config = dict(
    n_layer=18,
    d_model=224,
    n_head=4,
    n_kv_head=2,
    head_dim=64,
    d_mlp=576,
    vocab_size=4096,
    activation='swiglu',
    norm='rmsnorm',
    norm_place='pre',
    norm_eps=1e-06,
    positions='rope',
    rope_base=10000.0,
    rope_fraction=1.0,
    qk_norm=True,
    attn_scale=0.125,
    bias='none',
    tie_embeddings=False,
    parallel_block=False,
    init='normal',
    init_std_qkv=0.0436,
    init_std_o=0.0,
    init_std_up=0.0436,
    init_std_down=0.0,
    optimizer='soap_variant',
    lr=0.0124,
    beta1=0.95,
    beta2=0.98,
    weight_decay=0.02,
    lr_head=0.00785,
    warmup_steps=43,
    schedule='wsd',
    decay_fraction=0.936,
    decay_shape='linear',
    final_lr_fraction=0.0,
    batch_tokens=131072,
    seq_len=768,
    doc_mask=True,
    train_tokens=532100000,
    steps=4060,
    dataset='wikipedia_en',
)
Each number is 128 + 32 x the weight over its row's rms, rounded and kept within 0 to 255. Layers, rows and columns count from 0. Numbers have three digits each. The size before them is the row's rms in percent of the matrix's.

# layer 6 MLP up, 576x224, rms 0.292, rows 86-123, columns 168-223
100:157107180133100120114164118109147143061107120149135108109151119085104160125117138170144059053166147119162095111091092166133149080156182139131083088149175157147164068098
096:130100116099141169121164091142095107168102117137186139126085122138142147158096163162144126082089072131143195111086133126132107099193078141200132169136141139102141073140
100:070105047082149115190090188103139098112137132110131165159138148111108138179142126124120168204080115118105125108094124122138149130073077128114201146107078129096165095090
094:132138074108085189163098147089152130083081197108142124145078120155183085115104073069138110102157180093083130169115095099119077142124083106162093182208095113122166126050
095:152129120102154085092174128133135121182116079125136159115107135122083080184135163096086131090140133150148112146178127150105103119166144111105149123139117135131136092159
105:111135134107150149121154097144132131049126148095085194100133125120178113126188085101128075177140125084076082186107153119142095105099106096080139085138137067118191120128
099:123132152100164174142147142118135108132099163093168130121104096123148150165113141130074065166174141145165139097081146027119135058148100119101114118076155125156156173099
103:140103121127148076153150154123092108152161084086124078145141111190110165105049157128091105114155157174145105154127113168158088178148131131116146176135185111106134147099
102:162148132127156116177085106127145163082106107150124138135120094098102116137072151182167098130102137067057122126122147125172167093163090118085152174169121119166136139213
096:157102122096135172166066147185164123180126119086172195120165113100112146119139137080085155167104137121147138122127106127109128172125122125139125114134166148056112150071
098:153121098137105103126122118103167150121104153079163168183169116117065173179137162123201132189163195117112115148148127121064095145120172172161080137094126190154101111074
103:152119156105141140088101103119127145127121094139093079086132110123161102059169154108146070137148119125109137171163096165130130132136104123161173078139148114185160146157
097:109153098102029132090115151113142119122158141151106083183147136133134093134138123132107173120110147100104114121121121122150149114130150123155193167152145059131174122122
099:114112087075077176150081075121085137167143137114157163075121098098161063095099093112072162080092068158168161158119161141081091212075115130180097121059105178103089090125
102:163097170135115166150086172120172112140135103176134107165162144100072123146141064168164069148074156154126100089155143121141099134140163148181100168118071143140121148160
100:111073078174145107156105180044107168128135148119091071102162105102156154101163074165160118136125089123144115153102103101125147178108135129150140149097073149098142126161
088:166124051111118164079186138155136104178129145180103073133175126147131166153130140125164102166203165098167115119164125115157120159079111133162136071095165142166098183107
091:086102123170136129143113088089144092089095142130103105188084101119113145147156154201103102166119204076085155113133119120078049172096109138118108145120147152129108101127
101:142217134150077175134129101089135130092064167163125114132119132128168172155107128149176109126112119130124169068163114091124085178145134115163094180157126135140135121215
108:097120109156151156119120126134165102145141168108106102189186113091078122132113063149104091177170131108145212183137151107115146164145136139079144182104072133118120073133
104:163173132093107122085197141095138164138150096073133138134149155143133117130133148092164101151153079155109109092124102118058181156133171102199142101112140098191092141095
090:065159112097068144158155149095104143123126138124115144147106107130165179125202135094118095101137068135139127134095168143078136083122120129167116192171126090115107117089
096:130191064154121147086171126109138123145133134121189151179050095149132141099131133120166140105122181175132160137095115144131149157120108143119159140152117174153130077089
097:125177141128085144074095109152127155092097095158128110219129170156191149138155107064139101088084193094112114071139133130126129119185111182134099162116111151142133133144
106:145114127141127089168137112194122144113133129097147147139125152085099134172121107101095159171086190119179130118104158151155127114096151157196134135164113109153146165130
090:071182055083087157134139152118114178119086124114077122076120131102139174122212134146184079113104121161137101171126132074127066025127147092147124069126092111140077160129
102:124149127114133069122114104079103139124103113101105165144111152164080106131086100128165081130066176150136208139123140127102114168155109122176128077148097105184084082104
101:130104084114117089102172059121118155095176169219153140121120142155080095104144153075110154093124176107108025123109106136126177074137156074142128175097142124125105113152
112:094122120161118183154102118188107152129100110086115095081087133110119151152132129125147162177137168099141126116123121169081135149154138134162153105095132169194144107076
095:144122089177117141101109091150127165116118144120101133165131197111111138132105115173148043142109139084156178107133151134066116118083133164140122125056139152101158114100
104:167132147078162109117075174115131145069158123126077138189150154159137153151166090111169133152118118087137137141116188073117148096136129123132147123083134173073147168115
116:145113146124161108180092120137086171158107107188177116166180119133116144143133131147119119120146112068141103061103059150173111167082162158104127153104123096094171103061
105:116110124104109082159079158193156115155123174175060091149079184094115074119121142143099156112092103088170160149164075180118143136091114099145058146173199128133082161101
102:152152123172113145112138186087105057132190103093152073111106163169131159177056120095153067165163137129115120111192149150188171117125128068167165071110153167103107125118
097:147152091128127072104154120191140123075136112092064138211133143164150125184165067116183071118176123094110131177130142140126072163156104166173178129178119126199137096133
110:137109106135114094100106151143141156156104146153123095152162141094150169147138117099102154202161131121127183126096116130053137165132085076153134157112131122090137156140
098:226149139163028155137111095117106107106099128182144152165123137166131154127118129111171130089140084103115107131171080139120134156206082132088141183100099110094094136149
104:160134144093104085190113173062141102114110159142170136092125135078177089142119181089118042075098099116114081103112138103178133179094174194143105137113115162112140179148
# layer 6 MLP down (transposed), 576x224, rms 0.269, rows 86-123, columns 168-223
099:117157096115143108102134097120124203031148133136114125149156124076098139105148096119174113151140106107165103162094118125149118152093167123137098121094136129140132094111
094:127115108115111122169159080166194084147100114067169189074124113187095085136148182101121117140191181115099172137162125112133128120133129106102083155141136134177097105133
097:098139111100131125112111134161091117125132112113147132143136142094058086138130139154125170146191102091156145180152171080152119109189087142114122187101147172140071138148
094:139137093182155079125145127139107127107069155125206089097139117219157131098118161076059157157080109132142143113045098129146160122108177119172133184134147125127185074146
100:171158086123077093118191021164097110189114114113156150116129088058125134143114106085124122125121118116169150097157093104131124142145097187113135126151173127139133123172
111:080134115149155157132111127146152120143116119124134148153088093123131158104100160117166073183147074110085112114120196077155099051086144103144087096139132148115084100047
101:087114110161111117133140087109163083141134084227183095123142145103100138090141097110113136100125127141113146173131058148164205155130109141031145127161084190150083150136
106:168151108127133125138167169131095115089157117128167127058124122075095147145057173171097143153160141178057127169196188121121147147065113135099086114096116084122135124130
101:113155146130160106149153125114104142090123110144098179116131055161061182095109111149173081144113133157168103167111111087162073112141129134084127185153109158112193105133
105:125194173092155128110176157179112146126142094167205188084178119143087149131169138060103125151152061117125150100085153120119155133117139163115097108120112144151146114149
102:135119123131121125134112143136156080089103114104145120129190090201060177225114111186143170062126136091112135155129132103156074125076121148132118140146060104128132090090
099:155119185168182137140142113127148159097125110123134129098083109110086122135058176132129129131068145118171184127164180092127065173094134120155116098148128152136185151119
098:132101188135151154144105136126185123074104129132125129160143143177153097111116132093085118144164179116156128105096106097085147123113119142127139111130132053144121083090
100:140129109165112153080160169166103116064085141191124067108132139109166065123180153143118164189130064134192098106143141110125109164119140095121097136176122117091162146120
100:147048175131142084117130114173130137156114165127102117158135167073099146075127101111172091118145099102133140084167121124123145172109117171132161119111147112151087079178
099:092085125135140120137147079066113135150109150123064157077148127196100121135116171119115104201063144117147063118139179118138128156143151116122123144183127175122153096126
095:185183082068131103168084119141142141161191085096114059177166134131098149154084088167161097117107149165150127093109190197107131104095065091144129084156135110057156171080
095:165152157166179148170133126124156130145111113146122109126119170095156130127189157180121131132103129110135157093149096122128097110111111098090107101124142112106132094124
102:107153112139110166105161181135151065075121142110161187137136104070170076080145133136110108155147130189158152164140131097113115147134149140165110131135187177095088124111
104:155149138117113164118126108115170081126076157153104127138126117127105066113136154127122142096064117096173166180117119114079134114145106131118144104107115170119117109102
101:141127127135114126101175190113175139100103062082094118155095173099149133165131125161156147114128070067121130119148150080133129119111157126199092093113163097117148123094
096:099083131183096159116146194108171141116146143092142151165056106154151138158148124126168133100140084112093174141132158105152148145094157072178161166168154149107190084153
100:139158040142081141127089123186127168113126117172103118130149124158137104160117168147135131114100131147131158104120080156118125131108132146130178098159119159100200119086
102:140169160140117136153117115112112131092131118170109113135127038165152161126145149071126079092081186100078093171080122125134089105147113165096092107095085091128145139169
101:142167169093089115141102165129127158117089116136143150067098174107117169127105109098154091149147140171124146089112099144145119119119120136190177108183141135069112121117
091:097144122111170147142141109127156137140174173146131137060131152137126165118092178129117151108116141183140139145150061148168048169115177169134149103090152145075163158111
102:069135088150127068134108137155184084138152128069154133106159147112109106106114060064099140110145157119068140144180128145131130183138095076145143097134065118134061103192
101:103137135127108136081136181174133089112144133144124120186101148185103176113185116109146201124107107124128157148116131095141139096145155106124157134096123122139089151124
099:137139164119115101126165059130058102117169080140143144140135062114159116179129138161126124147043054128074122112136138175104188185139142130126111128155127098138126166091
097:171099121103163156161134141111217128110138143185120117095071125137138141110125110109076122167095168126143095130145102157105137094086175181155100107128099191096145118140
102:197109106142124133081067139132150122131163118180107085164090103128064209181148129120180144123141124137083134116098174120143102077136099094141112139073101097119151156121
102:120157118108196142117098105135082159148116096181106121089095098138165090069053101124189146133076151092044119129100119132127096155112115149116131118104121117104183128075
103:057096151160169102154081112138104059111141100147144144144113133147128146146158128108085145135136110093117152125107115179124099122130168160136086106144123155152121116079
093:097152120134118185129129116134132065088104105170035105192119077101172077161098110096143148168147163120097042180151093126130111114094152127133152131149151187076062135087
103:084144125117120135077138041062076118119118091110146104136108100095095082143105147136135125071167114153109107178090126074097126131114205142122071143080117140131142165159
102:091178175108150125140176156108147136099139157148123106107081146129109094111136179078085128140152061164043152097119147145149147120088116169084169127162155082084140134103
107:168135131054111172140096127083172138076139080120171102062177145216151138101167155131158148165153143136053086122157165164104144096139155063128131102095147105129152161096
099:168196107139142097108117129148172131121126150150100138115114112126086104120105142181150114160165083121081159151119137138152086109148121136142139078109109131106117155121
# layer 6 MLP gate, 576x224, rms 0.283, rows 87-124, columns 168-223
098:165188113197167164100106138148110156100119107120081153119132185124128193101144151075145138118101131190073112181072081121130082098068106082134131089144077114114153121174
095:165086098081061166112130174174123111141126113169114137093152115140066110138118157149126190107119104139173136141147098120131068176136149111106124155160147184135086119109
097:095122089134104169163190130146130114107135082052120181130128132127154069167112124112223165117148144178108193056103172158126096197124073097118114116192098121089111145158
095:068167122110106190129147076125195137102139166155145109111206111140110111160125131138159074121118143128093148179142180109114151169106103125077085120151123170097092175144
103:149156130146150121123119167148113198214187099086161108192125178124103115136102167130158148079117114109168140080074150090138149147119135144186108124095105188171047150117
103:110128122096058077151153100178055099131186154140085126139117136078078096128117128116085117059123174175105096144132110132126115118157101117185110131123159076159144162136
094:151094176132052167093114113121108056107150146188103170085161127101143142125129093206087083121209080180120098054153133125091165137113118112144148071159075101159141161145
101:099129141129159156131093166156111081055117152133137149168145082099116141105099081152130139132120105108054166126099128097129084047198143145144124071100139164065123118052
091:172101162049152100162096177129124076145176121064075112119118137153134133129138137051088122130116155184104121114130114156117129138136096132178138150110121196115114177110
098:136169135108140126089142124081149198107119203129154157153140111072100213110064093094139116185170187131183113135194125133071106139167181161151100135119151170138096152108
093:144161167115104185158146118164136081167101154128126177191107101141096189150096140159052164135119106091124067128113113150156102083086172154092059192116148132139103117131
094:131148139130134096103168146152089111127174144135118078132152114167148164142105136168090167182121131133086105131119158115081087096152132150047122157104135078180090101122
089:083123104165145097174127130081102114158142150143138182173102177173155170139049095159130173092176144121077148190159130192153144165195108170131078163084094154174085114103
111:175058148204089140133096137100140110111174120165101096132157167178104163158171104169118123141069130176123150121115100149128117115113121152191112128101090188168141132106
100:177132087178062129122111177073105113143138120112126104125168067118163132092176119173115154073110107092104131139089132064074135113077130102132104094080074127110128176095
091:121094036147121159059142160116086088131099066137159141134115057112161189143162143088081171163086133102128174089106163134143096120132125134144152126168147060148115169093
096:162174132135128117124138107162110127116095075138132213122123159145127119127150126146144099097148115106151127064174137126152141113066193129160109066112059143117078049134
100:184143124142122131110166166089186120151145207112125163151157143146172140113094171122172094167150106121128107195127134159139146104069160157104102114147151073125148149093
099:170094175198110087130107140114121084158115176124125052135105115102089091172098083135131136131152128167107112061111152152155135094153109113131063098161161089152102181151
110:213115155186142138159124121159098111155111129170115131126110096165148051170174142187125126078142114172051067105119121152141134136147093108162132121140101173115153137098
104:109195119146102103159118146119091132166133102108129143104093129116135077179058141169082119133152092139184082088065109151125080100119097165138144135123167142092102118070
105:084109143115160080114136096107122070096111177162104111101100158077114098158091066142091121124129175170125063090101156125129044125163085114172097178140149107121115087097
091:157139112142116163089116118189097146176116056143103118174160154056136114100138096173086171130153135088113102109164079089130077112145100156137146167185121119133055128176
098:124139127157136106079166144126090102093182123149100164054141094081129134108097145102164113136088120098112123137144162159110102104184169173099160115143148112117105190135
098:101143102125080209121166156118131119129127138159106074041106099111091156171106118115131081146141104096081125188097121141091154144127109115125131126155105138080087212149
106:113122108156082074193122179091112173109133120148136139097105147159156092160144073169159153155100217121172130144089144096125119208097096133148095114133147130110144125176
102:132101075067155083089084138157093146108118143107119167117154102131156090140110166117120108140140132110108139123163117119110102137106088123150069216156149202075178168146
108:155144157159129094126104129170101154162067096059092063111131105101162127187102109154156102123108098112086151087085103100105153156110088207185078103105115103126138134069
104:125120125130134109146177104146161094097128103054111149109104045139128164190167083145162163089185105122123137083132115126182119166172057134075080171133073089122069100082
101:142090133108120132119103170120087103124101091154121157109110175103139083148146146106147139117182101057093164172100110150131200146137123133133144103104108152075087123158
108:104119088135149157105134110120170136093121134092127157055107145125129122125091138136163141088130129155132113137096173106136132123195091140124136106160141179166120111192
101:124115106200166146125133137148146110092118134186049116151094069134133113092156157149149219106173154112124129149160137100144124158140202116165062092138148120135130130136
102:197070109131148155105161078149076129161107140099094156137112165180125110123117123183150091173113116118132111176143152128083080156158136122118077132129157078032148133148
094:102051031115093115124117127124101153042183150121153121164156081156069116096094105091098145167128164116103134148127098153166073131108076129160114122091167157093113131119
102:124137087182140120126134145130093119150130138156094101150117146121117139180146114121050170078095150101101128117100144190105075166183168132085086098179109168072170144095
100:174154196138065163141171184110115135140129162145173110127110105143121153193173140175189110217151188098107160078138130101141125162149127133129121112126114064121107126140
108:152161156132068041128134089182127104061126148131072101133169074087176073146096080089172190140132143145128147105084102118060131135119126157090087186176158123138139140178
082:134122126091090233212093105155143080112135137176125128120078073128160097120154133114133099113061160105167108147129191170136125095116166072100093169095131140111124123137